From a checkpoint of a small transformer trained on Wikipedia.
Size: 13 layers, width 320, 10 heads of 32, vocabulary 25346.
Architecture: RMSNorm before each block, rotary positions, no biases in attention or MLP, untied embeddings.
Training: a variant of SOAP for these matrices, 381M tokens, 2907 steps.
Each number is 200 + 30 x the weight over its row's rms, rounded and kept within 0 to 999. Layers, rows and columns count from 0. The size before them is the row's rms in percent of the matrix's.

# up: layer 6 MLP up, 832x320, rms 0.134, rows 252-280, columns 0-79
# down: layer 6 MLP down (transposed), 832x320, rms 0.127, rows 252-279, columns 0-79
# gate: layer 6 MLP gate, 832x320, rms 0.134, rows 253-280, columns 0-79
up252,118,216,262,175,225,175,190,236,228,216,167,233,262,190,197,238,190,184,153,163,254,263,200,229,187,249,169,211,198,166,179,232,247,173,176,258,203,237,148,185,232,198,189,192,215,188,217,129,245,194,155,187,242,239,205,168,204,223,160,183,201,188,187,176,174,171,188,125,233,184,179,148,206,172,242,211,207,144,165,237,225
down252,109,218,188,206,173,251,192,235,204,198,232,184,192,200,162,180,139,166,160,210,193,235,198,192,226,159,201,219,182,211,224,209,179,146,204,228,217,143,190,201,152,172,137,187,161,196,169,161,228,219,171,168,169,217,191,191,181,143,240,193,163,196,228,205,197,247,252,185,192,179,209,209,189,225,234,251,194,161,174,253,253
gate253,107,246,210,168,171,232,183,210,159,196,156,230,170,210,182,143,189,192,167,174,201,224,176,182,206,192,202,164,201,201,190,141,196,270,207,230,202,224,178,233,208,171,215,192,229,188,184,216,241,193,195,168,202,203,236,169,285,179,231,152,221,170,166,166,212,210,228,147,208,193,241,190,184,266,191,209,191,218,200,188,186
up253,103,239,192,233,198,186,219,221,215,253,189,182,216,225,230,237,239,250,235,191,195,181,183,217,205,202,218,234,201,228,143,251,177,147,179,163,237,197,197,162,148,232,234,217,190,187,178,176,199,235,185,256,194,223,230,166,160,198,191,226,175,250,212,231,176,186,208,196,206,229,171,185,140,173,188,187,203,169,210,198,193
down253,104,248,181,147,166,136,232,202,162,225,213,216,216,191,200,233,157,185,198,217,273,145,181,214,202,191,196,164,172,209,191,182,193,200,196,161,184,182,184,191,169,143,198,175,173,187,212,171,245,181,175,198,199,140,159,195,225,224,187,210,181,206,213,199,154,178,163,160,210,258,191,141,206,261,201,242,223,146,173,188,208
gate254,106,195,211,218,144,219,202,198,170,250,231,218,192,188,194,177,206,217,191,176,259,138,235,199,196,177,146,272,191,189,193,154,225,202,182,218,177,199,205,231,213,190,203,205,193,194,226,199,181,197,234,152,212,149,173,235,181,235,215,175,229,235,198,192,196,167,254,169,201,224,181,208,197,224,216,231,185,202,226,186,191
up254,097,217,190,156,254,191,200,188,225,225,221,155,172,233,261,183,190,242,159,225,189,249,202,192,183,225,241,209,231,178,209,254,190,204,219,165,126,199,229,180,230,191,148,186,219,204,170,236,214,206,226,184,170,140,219,174,226,214,205,175,179,176,209,185,146,143,145,191,240,209,184,173,130,221,238,216,175,246,151,217,177
down254,101,187,191,200,146,161,177,161,166,269,220,238,224,135,218,164,213,273,197,202,206,179,159,172,226,197,241,181,178,242,254,154,245,210,197,175,153,190,184,181,223,192,201,149,193,236,227,243,165,210,149,199,188,214,167,250,216,199,174,217,229,168,230,178,214,205,129,211,163,148,217,211,175,145,210,224,231,185,215,212,174
gate255,090,204,161,205,235,220,222,198,171,171,245,228,249,260,249,144,215,203,155,159,172,193,189,230,262,203,168,183,150,240,246,202,225,178,213,162,203,236,188,177,209,212,206,209,222,220,152,200,183,234,247,174,196,187,206,147,232,198,178,227,148,171,219,192,239,224,167,212,207,153,233,191,190,164,228,244,222,138,217,236,179
up255,088,226,177,186,212,216,206,167,198,154,221,176,173,191,203,163,253,215,185,189,228,184,126,141,228,199,196,212,183,278,189,201,225,175,130,184,220,223,187,180,201,220,218,196,203,180,173,190,146,245,185,193,161,227,216,219,224,199,200,182,207,173,159,141,291,211,177,140,163,151,179,226,221,169,226,220,201,172,190,174,176
down255,094,201,151,172,211,199,211,246,250,193,183,190,188,206,226,189,178,216,180,184,232,188,242,208,171,149,213,190,275,205,182,167,252,184,241,177,186,175,255,191,179,180,221,199,214,209,173,206,199,167,207,218,141,187,205,291,156,175,211,242,205,173,208,167,232,226,208,198,192,195,232,210,199,196,185,251,203,139,210,247,193
gate256,101,223,214,226,227,242,195,196,154,200,168,239,209,207,181,227,205,180,265,241,152,204,198,220,166,255,180,214,196,214,147,236,204,241,237,197,250,194,228,200,155,150,191,176,130,232,250,198,196,208,243,199,237,200,176,211,145,205,193,199,244,203,194,227,184,197,181,206,212,214,135,213,222,237,264,180,167,135,220,210,210
up256,101,199,192,222,227,233,153,194,189,147,212,170,201,215,258,316,222,228,207,191,191,268,158,163,225,249,207,195,217,149,244,209,203,179,317,237,232,184,229,232,158,194,243,217,171,177,181,231,175,223,237,202,235,205,198,202,230,187,234,214,252,230,207,186,231,186,164,195,137,208,169,193,227,166,147,260,252,195,199,186,213
down256,103,241,195,204,244,197,164,198,188,194,227,223,196,177,207,168,181,209,196,183,161,217,228,216,274,192,210,223,235,191,167,194,230,182,185,164,171,164,163,206,173,181,179,228,190,217,241,198,203,156,233,180,190,183,188,214,187,125,233,183,234,214,198,240,197,185,127,161,185,148,202,226,201,199,148,226,207,152,188,184,206
gate257,091,186,210,221,152,144,213,238,201,189,181,214,198,170,220,251,168,180,209,154,254,190,186,236,229,205,149,188,210,167,173,169,172,239,186,224,241,152,160,233,170,223,191,165,157,196,221,212,202,206,223,153,265,160,181,209,214,200,185,204,197,203,158,202,180,176,204,257,186,158,183,153,188,226,185,143,169,165,177,221,216
up257,096,146,215,198,184,256,176,186,213,183,181,199,108,198,126,214,173,232,209,180,224,150,237,219,267,229,210,190,198,205,198,242,198,188,220,205,182,194,139,160,147,182,162,206,152,218,172,243,176,221,234,241,194,184,233,184,142,210,228,229,151,198,212,258,241,217,174,181,127,198,226,204,220,208,184,204,233,199,214,221,133
down257,076,198,214,155,243,205,238,202,205,216,210,201,202,173,182,205,192,259,226,224,211,194,185,231,177,189,174,201,189,218,217,253,265,200,166,204,174,242,153,252,192,207,186,206,168,203,196,209,165,188,166,251,126,210,220,163,155,167,155,179,194,226,250,226,206,248,200,177,194,275,198,202,175,221,192,208,176,183,177,170,194
gate258,089,181,176,217,210,187,213,244,207,226,181,214,159,207,207,170,230,161,222,225,230,239,139,188,188,164,188,160,223,242,156,226,206,220,274,231,173,210,183,195,198,164,160,196,197,134,226,162,152,238,143,166,170,194,245,175,231,141,177,189,191,224,229,139,197,191,200,172,196,199,196,167,238,243,176,193,158,219,205,208,183
up258,089,187,208,216,172,213,222,221,185,197,212,200,226,176,163,158,211,190,197,141,170,236,213,172,254,205,172,280,186,234,180,209,231,161,202,260,207,177,195,225,183,250,210,246,189,202,161,205,247,249,247,207,176,180,168,246,179,194,198,166,201,176,177,223,225,218,217,251,190,150,181,185,220,246,173,255,253,186,209,244,201
down258,097,188,232,175,124,174,198,239,199,198,237,175,229,255,214,180,250,196,246,224,236,219,172,224,218,260,211,180,171,205,160,223,167,213,216,251,175,223,202,231,219,175,218,193,235,158,193,178,139,211,247,221,200,238,139,176,177,175,218,172,219,144,255,208,167,165,235,150,207,195,154,118,188,187,209,177,224,204,181,165,194
gate259,090,161,148,195,175,238,194,256,203,239,180,180,230,213,216,212,205,148,193,196,141,251,234,162,206,230,143,183,208,267,230,188,166,143,184,206,133,215,185,167,186,185,178,151,226,112,166,200,237,169,182,234,216,227,210,237,279,186,188,221,248,191,197,209,181,203,209,247,163,156,168,192,195,193,235,161,209,226,173,270,152
up259,087,224,204,219,203,202,190,193,188,236,189,225,235,280,172,200,176,150,195,262,162,227,239,191,216,162,228,155,216,222,163,228,159,205,221,265,225,189,205,234,222,250,153,145,150,215,223,214,229,192,198,225,222,154,238,203,240,198,185,202,204,201,231,213,201,193,164,190,183,254,232,186,228,118,223,203,224,157,227,245,181
down259,088,234,197,198,211,171,157,241,198,164,189,226,172,183,228,274,200,176,225,242,186,171,210,240,237,225,222,208,234,196,182,211,170,239,210,221,211,249,210,190,144,201,236,220,185,217,196,230,206,218,210,201,230,182,160,191,164,195,250,128,146,236,194,168,205,189,205,210,224,209,191,145,186,205,154,195,205,187,188,144,222
gate260,093,196,181,182,183,220,176,199,209,203,222,230,153,202,202,200,142,211,221,148,172,178,186,248,185,163,194,152,190,272,205,185,178,237,219,130,225,137,196,187,174,217,190,242,259,139,166,225,181,190,193,181,210,217,237,141,246,193,157,177,195,203,196,212,158,207,225,211,226,211,176,159,190,210,182,209,215,164,218,162,185
up260,087,167,219,205,210,210,205,212,240,177,180,208,148,203,247,188,200,183,195,190,168,169,222,200,232,188,146,223,197,168,204,236,297,188,218,194,218,200,219,225,186,176,177,249,244,164,181,177,172,167,256,134,223,196,193,215,207,163,176,178,190,221,169,194,166,252,209,227,172,218,177,154,194,212,207,181,228,182,193,159,204
down260,101,179,259,253,187,253,264,158,205,242,244,208,257,181,187,261,213,206,205,177,217,229,171,181,208,171,205,210,268,188,220,194,183,185,210,164,239,236,207,188,178,224,192,223,206,210,161,178,252,257,178,208,196,205,194,182,213,250,187,211,221,97,172,141,185,225,218,171,166,223,229,220,238,188,182,158,214,201,230,162,139
gate261,115,201,212,216,224,220,219,200,247,190,151,207,128,185,184,209,267,244,198,235,158,213,177,170,171,200,203,275,177,244,205,217,194,185,225,222,220,213,231,193,129,256,170,186,210,229,227,240,207,227,217,215,216,152,141,241,151,187,231,222,240,201,190,212,193,225,213,195,248,233,165,227,171,187,262,219,187,197,192,181,185
up261,114,262,147,149,174,218,191,233,214,230,285,205,205,174,182,171,119,203,93,198,210,204,215,186,217,201,182,173,163,188,189,222,232,161,180,210,186,205,202,161,219,238,220,228,210,164,167,133,247,218,178,162,191,204,253,202,240,219,159,200,187,222,195,171,199,169,130,180,214,175,233,207,202,203,149,194,205,192,200,199,191
down261,106,171,187,262,232,175,207,178,198,168,190,208,192,236,279,231,221,189,242,213,178,172,212,177,201,261,233,137,176,227,178,210,204,267,190,206,171,205,199,183,144,215,185,197,188,205,187,207,197,174,238,255,168,204,193,194,189,237,213,206,212,239,196,209,198,212,169,221,181,155,180,145,237,151,158,206,227,210,250,188,192
gate262,081,209,235,157,190,157,206,201,182,180,191,202,159,200,175,263,207,194,152,210,198,175,184,188,251,145,159,160,223,169,192,228,179,229,222,215,203,181,175,212,139,222,208,171,183,190,207,179,175,204,227,223,217,197,228,204,216,237,184,169,217,221,183,185,233,179,182,157,182,214,170,193,190,219,247,184,179,186,185,224,182
up262,088,180,152,220,187,197,151,142,187,241,197,234,245,194,224,212,202,195,208,197,201,195,171,207,219,211,199,175,208,163,226,220,178,157,221,184,243,203,199,200,203,174,206,220,197,179,121,168,187,171,196,180,203,181,216,232,249,145,274,207,166,190,229,213,167,201,226,190,264,161,194,220,211,184,177,204,178,207,220,162,196
down262,074,215,177,151,230,225,204,240,243,171,187,241,165,228,194,186,209,163,173,191,179,217,240,186,181,160,166,179,145,183,235,218,228,212,137,203,201,165,208,173,151,243,186,130,198,198,160,198,209,208,197,212,231,174,184,187,163,220,120,215,207,242,172,193,186,265,180,181,158,168,200,193,120,192,209,217,194,204,153,229,211
gate263,102,220,236,248,197,179,196,201,205,164,216,219,176,155,160,206,215,184,214,205,213,236,234,216,167,196,169,148,223,147,293,209,144,198,258,198,250,168,195,215,241,202,151,213,152,143,232,162,181,181,191,242,204,171,280,245,205,215,203,212,231,214,220,210,178,241,191,203,210,221,165,165,217,186,187,155,208,224,181,224,219
up263,103,215,207,220,178,192,206,195,188,250,143,200,223,198,279,201,166,203,198,222,239,142,167,192,265,194,211,178,208,206,147,199,217,221,203,231,246,223,214,242,163,107,191,224,239,232,190,220,184,224,228,196,220,184,152,185,174,202,194,156,184,174,173,168,235,183,184,213,188,130,174,192,214,191,188,217,210,224,198,180,245
down263,106,250,211,168,262,203,252,215,233,161,267,168,170,210,193,243,246,215,249,156,210,199,196,175,174,224,222,210,186,198,193,176,177,199,198,171,174,183,179,195,219,185,245,144,160,232,234,195,229,201,213,197,208,184,225,175,182,209,196,181,214,184,173,199,182,201,210,179,151,214,219,201,176,143,209,193,172,219,192,211,271
gate264,106,222,196,180,208,171,216,210,172,171,195,260,198,164,166,204,177,179,172,214,197,188,223,191,134,160,205,232,261,221,198,174,206,244,219,182,222,123,234,238,195,223,258,202,213,193,158,238,214,185,211,232,245,190,162,211,180,193,182,168,214,223,198,218,228,160,288,264,169,209,243,211,160,160,197,182,167,178,237,208,192
up264,112,159,226,209,170,225,224,224,179,181,199,181,170,203,201,248,234,225,183,191,158,200,213,205,160,167,256,178,190,236,226,209,176,232,202,226,236,202,170,172,182,244,219,207,218,229,164,206,210,160,183,187,238,241,257,188,187,219,190,205,271,179,199,245,206,152,216,259,206,253,223,187,210,202,168,177,185,216,129,217,185
down264,110,232,252,183,238,249,177,242,211,205,247,285,166,192,232,239,167,174,173,189,200,178,211,158,200,174,152,228,225,198,182,186,222,215,196,188,180,188,238,186,247,201,166,193,211,219,172,169,212,186,194,218,201,215,206,218,168,168,152,215,242,182,194,196,221,172,230,235,194,229,167,251,134,184,188,207,215,167,219,191,185
gate265,076,185,150,227,162,126,121,231,193,224,195,184,182,203,238,229,148,195,263,197,160,231,205,189,161,164,195,180,152,195,194,225,258,175,153,207,215,216,188,189,169,181,190,165,231,189,164,215,223,117,188,236,185,177,190,172,150,209,129,212,173,213,236,204,198,235,142,206,180,218,201,202,219,224,203,172,187,204,168,233,194
up265,094,198,217,205,198,228,255,171,216,167,204,217,186,203,163,147,231,180,172,213,189,224,205,225,209,244,227,198,196,186,209,206,170,231,193,159,166,202,167,190,262,228,200,210,172,226,234,177,189,224,195,199,181,206,216,191,201,178,252,207,219,229,175,201,169,191,242,178,257,248,223,227,193,161,217,202,249,159,230,248,171
down265,058,234,171,198,206,158,159,223,172,267,172,231,183,259,222,222,180,181,242,224,174,234,178,174,204,134,198,245,196,184,202,177,170,250,171,192,263,217,216,208,108,188,223,171,183,179,179,145,162,205,239,181,193,228,232,212,216,214,197,206,183,236,232,156,200,184,202,194,195,165,197,180,167,181,156,203,148,230,152,250,198
gate266,103,206,179,177,231,217,172,218,220,240,248,249,167,192,197,272,206,226,216,230,210,209,190,129,161,207,199,254,204,198,207,235,180,174,197,222,254,165,247,209,256,188,213,247,209,147,196,188,217,173,207,167,218,197,209,158,240,168,245,148,169,218,203,234,258,234,205,228,186,171,220,230,266,162,174,209,226,249,247,197,206
up266,101,196,197,218,153,234,196,233,221,252,197,193,172,173,221,219,179,156,169,229,252,188,240,182,197,149,191,193,131,188,232,219,169,225,243,176,207,196,197,235,195,193,160,224,238,181,145,206,161,121,235,181,187,165,246,169,189,176,177,186,156,232,175,226,186,183,192,208,191,147,191,206,233,198,177,160,211,194,207,208,227
down266,099,165,204,189,200,202,249,220,190,206,215,192,254,195,213,157,204,257,188,221,234,201,201,207,200,209,192,232,252,208,227,175,198,186,209,218,216,255,245,188,239,201,243,226,190,201,215,259,210,227,158,213,225,147,185,199,175,181,168,193,223,202,177,242,230,166,235,215,154,224,234,203,180,235,226,192,169,224,195,214,187
gate267,124,170,150,194,181,239,199,181,203,197,247,134,177,167,184,191,253,163,204,232,151,221,155,256,186,201,216,237,214,226,196,266,143,165,195,181,214,225,168,179,195,200,212,190,269,189,210,194,180,153,166,223,223,140,234,228,175,241,196,204,189,155,181,186,182,191,197,215,199,188,219,200,216,211,205,144,160,200,205,228,159
up267,114,255,184,186,229,253,236,252,217,146,187,156,211,215,252,211,219,180,197,237,174,202,189,238,172,221,223,177,163,212,213,203,193,166,213,178,218,172,234,150,174,200,185,260,175,176,196,199,198,232,202,192,233,218,203,238,240,167,259,178,164,173,212,146,176,175,223,173,165,218,176,209,179,211,209,203,196,215,220,220,174
down267,107,198,210,159,184,201,136,227,244,180,248,177,195,148,199,211,165,175,139,243,217,247,167,196,213,137,197,188,210,254,161,217,211,205,195,122,210,247,184,220,204,232,215,223,206,222,206,194,204,172,198,254,218,173,235,192,196,194,197,212,194,180,220,198,165,214,191,211,246,203,242,165,210,229,204,185,194,197,222,189,178
gate268,099,266,191,215,237,208,187,190,156,221,172,179,214,204,233,207,209,185,240,215,168,165,178,167,148,169,176,194,223,202,185,152,207,175,187,200,229,186,195,199,172,212,182,234,253,193,153,196,232,169,161,210,230,176,236,190,183,228,169,173,238,225,218,149,175,154,182,239,239,200,198,193,169,193,182,192,202,191,207,225,181
up268,101,202,189,225,228,191,185,213,186,207,237,217,187,226,266,219,165,147,241,227,176,197,172,227,149,192,187,168,209,179,238,224,203,214,192,193,215,188,227,224,203,190,228,178,180,259,201,219,222,188,200,197,223,142,182,239,228,264,221,237,187,254,203,184,178,171,204,228,268,175,140,179,204,202,205,178,210,228,290,195,243
down268,104,146,176,216,224,151,220,227,224,215,205,211,182,236,222,189,211,186,156,194,182,201,196,169,205,190,177,140,167,158,213,169,172,217,163,158,220,244,232,162,185,241,212,190,179,210,152,206,178,228,205,167,177,162,204,177,180,209,187,237,211,199,171,207,213,298,182,206,179,235,204,208,230,150,183,192,254,145,193,150,222
gate269,112,212,134,162,176,205,151,174,211,214,152,217,205,269,181,241,156,204,182,162,175,168,190,158,217,186,168,151,182,204,229,170,206,208,213,208,269,199,197,224,145,197,190,201,235,225,179,206,238,185,194,185,202,181,245,179,167,254,171,216,196,177,168,144,171,180,185,180,197,203,190,238,179,212,227,180,210,172,248,228,211
up269,113,177,190,183,222,163,224,183,193,193,147,185,187,253,212,181,180,162,184,185,174,174,242,274,199,157,194,163,201,198,244,207,180,238,174,236,191,226,200,183,154,179,219,216,236,224,187,210,200,177,208,188,199,206,210,217,189,187,205,192,232,193,144,154,159,183,220,157,116,216,174,214,214,221,157,213,212,200,215,204,239
down269,108,185,269,177,229,195,146,189,198,269,198,217,207,155,198,191,166,213,191,186,224,288,170,168,184,161,223,172,190,198,203,179,275,164,197,196,212,231,198,196,232,201,190,164,217,155,152,183,232,180,124,175,202,195,248,191,179,213,151,249,223,172,175,233,211,181,178,183,210,224,250,207,231,218,133,169,178,187,228,217,195
gate270,093,221,204,255,204,239,239,229,166,218,142,226,167,210,204,236,207,236,187,257,194,210,220,174,178,191,202,183,201,202,202,190,179,182,205,211,237,203,192,193,226,147,185,199,211,271,213,187,215,219,203,187,249,227,176,154,181,136,175,203,228,262,178,171,191,219,201,194,196,180,188,218,215,199,202,200,157,188,203,236,184
up270,094,208,168,240,156,179,209,263,159,193,190,234,148,186,211,222,220,197,201,292,203,183,181,186,186,196,167,210,207,179,214,226,192,211,187,256,185,235,201,253,217,157,167,188,186,246,209,164,180,201,177,214,200,174,178,228,175,187,235,186,179,229,193,179,215,169,228,111,166,144,218,184,198,244,238,183,156,254,182,191,177
down270,097,258,249,204,193,195,219,181,208,180,243,138,278,216,233,202,195,200,192,171,199,225,164,204,200,173,243,170,228,184,207,180,182,227,192,181,176,205,170,184,119,229,211,257,172,208,245,193,186,176,205,168,239,224,179,192,236,216,189,199,196,166,253,183,249,189,265,153,171,228,223,243,197,148,233,219,271,175,192,182,161
gate271,085,237,183,168,244,217,170,221,176,210,201,235,232,221,205,209,206,150,167,254,196,195,177,184,169,191,178,217,231,204,209,230,269,193,184,158,144,221,246,142,189,181,219,224,292,209,204,189,217,211,175,204,187,156,168,195,187,236,220,215,194,238,214,197,158,202,197,226,260,259,211,234,198,200,187,168,186,260,239,219,192
up271,100,210,138,134,199,213,216,256,188,211,239,236,247,223,226,172,206,131,139,236,200,205,152,191,149,173,177,258,226,217,222,205,201,254,214,158,186,216,212,152,206,182,216,212,225,234,208,216,161,227,176,170,190,196,225,203,229,193,173,154,221,196,183,180,223,225,194,208,262,255,171,230,213,193,158,201,111,193,159,218,212
down271,074,147,188,236,204,243,239,219,198,205,180,234,210,157,165,155,201,252,150,174,197,248,197,207,244,180,227,182,182,209,191,212,206,191,247,175,173,201,191,202,257,213,187,188,223,243,230,211,256,198,163,238,162,202,226,170,210,156,223,248,199,189,234,154,250,171,195,161,269,252,218,183,234,176,183,245,194,188,247,169,144
gate272,092,198,172,142,239,197,216,202,232,246,185,206,163,213,214,179,234,176,234,132,189,174,181,167,222,192,244,223,159,190,229,225,220,244,186,231,147,147,191,246,203,197,228,215,191,169,191,224,218,245,198,208,205,192,201,209,186,196,197,190,224,189,271,251,181,198,211,160,204,204,179,202,221,235,155,222,164,167,183,216,196
up272,094,176,236,231,188,199,193,235,235,180,199,174,172,199,182,213,155,208,173,217,184,213,171,192,167,236,176,165,260,231,204,186,167,128,213,166,252,183,217,152,194,158,128,174,192,207,246,187,162,238,175,153,221,250,228,237,203,199,230,219,214,162,150,221,187,203,187,212,185,175,233,164,181,158,194,208,233,267,181,205,156
down272,099,209,186,185,176,272,215,176,134,212,207,193,258,220,173,191,235,228,149,256,196,235,231,250,236,226,174,247,210,206,183,186,248,218,254,235,178,150,256,230,184,183,235,192,237,208,198,238,203,183,209,196,175,211,207,224,216,206,180,143,189,206,131,211,187,178,234,207,169,252,172,171,186,216,280,238,213,223,155,141,184
gate273,093,178,194,208,233,183,211,226,218,189,238,216,201,188,186,138,197,259,217,224,236,196,248,220,216,171,245,140,210,163,219,115,214,253,202,223,146,183,213,140,182,188,172,223,170,193,237,189,225,216,156,209,187,207,223,190,183,212,175,200,148,230,205,212,191,159,246,152,257,151,169,252,191,121,208,271,193,185,244,287,248
up273,094,154,189,196,151,181,165,187,255,208,171,209,152,175,128,201,156,230,180,203,228,183,213,218,180,171,188,234,190,192,197,131,212,179,248,228,195,199,195,189,209,195,176,226,182,184,158,179,204,176,207,219,149,189,218,225,212,294,180,221,191,194,172,176,233,213,208,168,173,215,175,178,244,207,189,212,185,185,216,224,244
down273,086,209,135,190,144,214,235,208,201,211,193,204,218,155,262,172,219,233,216,249,187,211,154,217,154,177,163,162,234,201,235,212,220,194,120,184,212,238,195,225,211,192,196,193,194,215,192,258,170,207,189,174,209,183,260,194,158,188,201,215,185,256,189,203,258,158,249,228,180,219,181,182,169,171,207,205,178,212,162,226,234
gate274,098,271,152,203,235,137,218,173,163,181,212,183,179,171,188,184,185,218,234,167,185,147,141,239,199,196,164,176,172,132,191,216,192,247,189,187,222,243,219,208,216,201,239,225,155,252,207,191,250,181,215,202,177,173,211,181,235,151,237,198,155,184,217,206,206,226,220,206,154,161,201,185,249,192,206,235,178,186,162,165,184
up274,103,195,203,212,198,185,242,229,161,189,157,216,197,157,188,234,159,161,191,199,185,178,158,208,244,179,259,219,167,228,188,167,191,240,168,146,154,220,206,215,236,176,219,200,214,166,196,158,200,189,196,190,252,235,240,177,199,101,249,222,200,188,209,195,237,170,175,135,214,153,191,234,233,193,227,198,244,189,164,167,178
down274,105,174,231,198,176,178,257,191,242,123,214,226,192,177,181,216,212,184,201,165,175,191,224,201,176,217,227,204,173,221,156,221,193,214,144,158,153,226,164,190,228,238,181,232,224,203,199,214,217,236,164,185,232,224,210,149,175,146,182,251,176,163,227,171,223,168,238,210,209,142,197,237,257,241,218,177,223,192,207,184,155
gate275,099,161,166,231,214,203,146,255,133,198,217,184,187,227,212,234,212,234,243,196,194,226,190,192,150,288,185,168,260,202,151,217,218,226,227,190,190,177,194,202,253,162,213,199,199,205,152,254,182,197,155,215,149,192,283,144,224,181,178,232,151,217,214,177,219,157,197,161,167,202,145,205,173,151,198,129,184,227,182,174,215
up275,108,201,192,202,222,202,221,230,192,193,190,232,172,237,197,223,220,217,244,196,229,200,183,254,201,252,215,211,219,159,170,180,177,181,160,221,240,214,180,145,206,234,150,217,184,240,249,244,187,200,152,142,206,169,178,190,191,233,211,250,168,161,164,230,172,203,133,201,204,196,208,208,166,160,231,203,188,157,195,211,230
down275,102,191,211,225,230,184,187,231,165,129,187,211,202,260,181,194,231,230,227,170,188,235,224,191,222,217,194,214,239,151,179,234,163,173,197,228,213,163,208,186,183,212,239,196,200,292,159,249,204,267,197,163,135,143,210,200,197,155,220,209,143,209,220,158,235,196,157,150,179,191,213,277,190,186,164,176,172,214,226,200,175
gate276,095,214,195,240,230,209,189,217,224,191,165,230,169,178,167,199,216,122,200,152,247,215,184,195,164,170,179,183,189,205,180,187,179,179,221,143,174,167,156,243,160,233,176,188,248,178,188,170,249,177,210,190,147,192,212,175,148,190,184,195,195,203,183,165,195,199,240,225,255,155,174,220,195,215,164,238,209,143,207,225,207
up276,094,194,219,191,199,227,213,204,233,177,158,232,204,214,178,206,214,192,225,192,209,166,235,174,157,212,184,203,206,217,243,213,209,175,144,220,198,135,135,184,186,220,197,194,293,232,195,266,203,183,183,164,189,216,180,178,184,197,213,192,230,189,168,173,239,181,227,284,228,195,221,176,159,229,201,155,199,216,201,215,211
down276,100,165,110,182,187,169,174,225,186,204,200,201,245,172,200,147,215,197,197,188,198,216,208,246,209,203,223,208,163,175,166,239,168,175,220,187,231,203,165,220,179,236,171,182,218,217,199,200,202,171,235,244,189,174,222,240,163,302,219,181,223,193,264,255,198,141,199,201,183,213,259,250,270,165,139,180,179,244,207,206,177
gate277,082,197,178,200,230,172,187,197,205,163,162,182,171,202,240,216,239,177,192,159,219,189,186,192,208,209,199,212,152,187,174,165,175,169,244,200,212,204,253,188,188,252,224,146,215,183,197,252,227,189,239,183,213,252,234,209,160,186,171,187,222,247,209,183,207,162,208,172,215,171,196,210,238,215,214,201,181,223,225,149,246
up277,089,178,198,205,216,184,242,219,195,163,157,198,193,167,197,213,214,237,154,223,157,197,219,233,240,216,269,184,182,163,213,193,242,213,175,198,169,211,200,268,228,165,187,224,217,175,224,203,191,204,226,207,169,173,139,232,165,209,229,179,214,203,210,202,204,172,168,182,166,243,220,241,201,209,153,195,284,208,177,201,147
down277,082,191,188,188,203,175,185,186,184,182,199,164,163,212,223,217,227,187,218,266,223,191,218,189,166,199,166,251,156,188,170,204,213,143,225,188,189,199,170,135,192,202,199,163,220,220,246,187,220,210,224,177,250,157,200,242,187,148,220,220,218,197,259,206,196,185,217,188,178,213,186,167,139,207,199,172,160,165,214,219,287
gate278,094,189,225,197,259,195,199,174,241,243,194,177,194,184,193,164,181,216,158,196,247,168,200,163,228,244,191,188,204,208,220,215,209,255,186,145,188,186,208,187,200,159,231,215,184,213,122,242,231,259,156,203,219,191,196,208,206,241,183,209,213,184,274,187,209,243,135,183,185,153,251,166,214,251,173,171,202,209,178,152,180
up278,101,226,211,193,233,186,200,197,205,213,215,209,237,244,216,141,202,216,174,228,272,163,162,137,171,171,190,209,198,176,220,264,276,241,167,158,162,204,184,197,223,206,190,223,170,194,175,199,192,259,256,199,170,196,165,181,264,184,200,183,269,222,189,195,232,220,186,182,164,209,200,160,238,190,203,183,189,227,206,220,154
down278,099,193,214,176,222,197,201,201,223,219,178,205,196,218,155,211,193,199,188,148,206,214,198,172,227,185,219,194,264,208,201,260,300,173,149,155,193,208,174,210,241,222,220,185,233,181,202,141,147,242,194,242,145,204,152,214,189,167,173,165,244,159,244,168,171,228,166,178,135,177,221,173,179,236,233,151,172,157,161,157,147
gate279,094,222,197,181,192,216,202,194,196,233,241,216,147,206,209,198,228,270,226,208,257,156,248,234,240,182,178,193,211,196,154,208,245,195,179,208,230,190,179,237,258,229,237,186,270,261,180,206,164,171,221,161,237,215,203,247,192,183,143,206,214,136,218,241,151,178,159,202,209,242,196,165,189,199,216,196,253,256,177,186,185
up279,097,206,219,206,159,176,92,217,205,221,260,213,151,185,209,181,203,221,207,195,170,221,189,243,220,153,243,208,211,218,198,188,234,157,233,209,230,195,187,211,194,243,155,216,230,207,197,248,212,195,183,174,193,202,221,208,197,181,186,226,199,149,244,166,199,157,254,194,226,177,177,211,188,223,255,216,229,238,192,196,164
down279,099,233,205,221,137,200,136,161,171,207,208,162,131,174,195,216,145,183,203,167,197,248,204,180,216,178,215,200,197,246,208,140,198,215,198,221,223,163,224,215,242,162,152,232,226,185,177,266,198,240,194,162,249,184,205,203,245,200,255,178,203,150,238,181,204,187,251,187,218,220,188,199,190,183,210,185,205,228,198,198,224
gate280,088,156,211,183,244,262,240,229,179,124,238,173,170,171,199,219,202,206,235,252,166,253,149,217,172,168,174,190,154,224,218,226,211,186,203,187,192,226,141,224,252,202,184,226,190,180,225,153,190,222,220,231,163,185,209,214,183,209,176,214,226,180,221,158,184,198,205,223,209,203,201,203,189,213,211,179,212,246,230,186,197
up280,091,264,210,185,202,206,239,202,221,226,258,219,222,197,216,253,206,208,167,230,236,203,178,187,192,164,245,201,191,205,169,217,184,200,193,243,178,162,210,169,176,202,276,203,216,195,203,207,193,187,157,175,218,186,204,268,217,248,148,153,235,228,183,218,220,186,212,175,220,195,154,231,212,179,170,160,219,223,191,224,208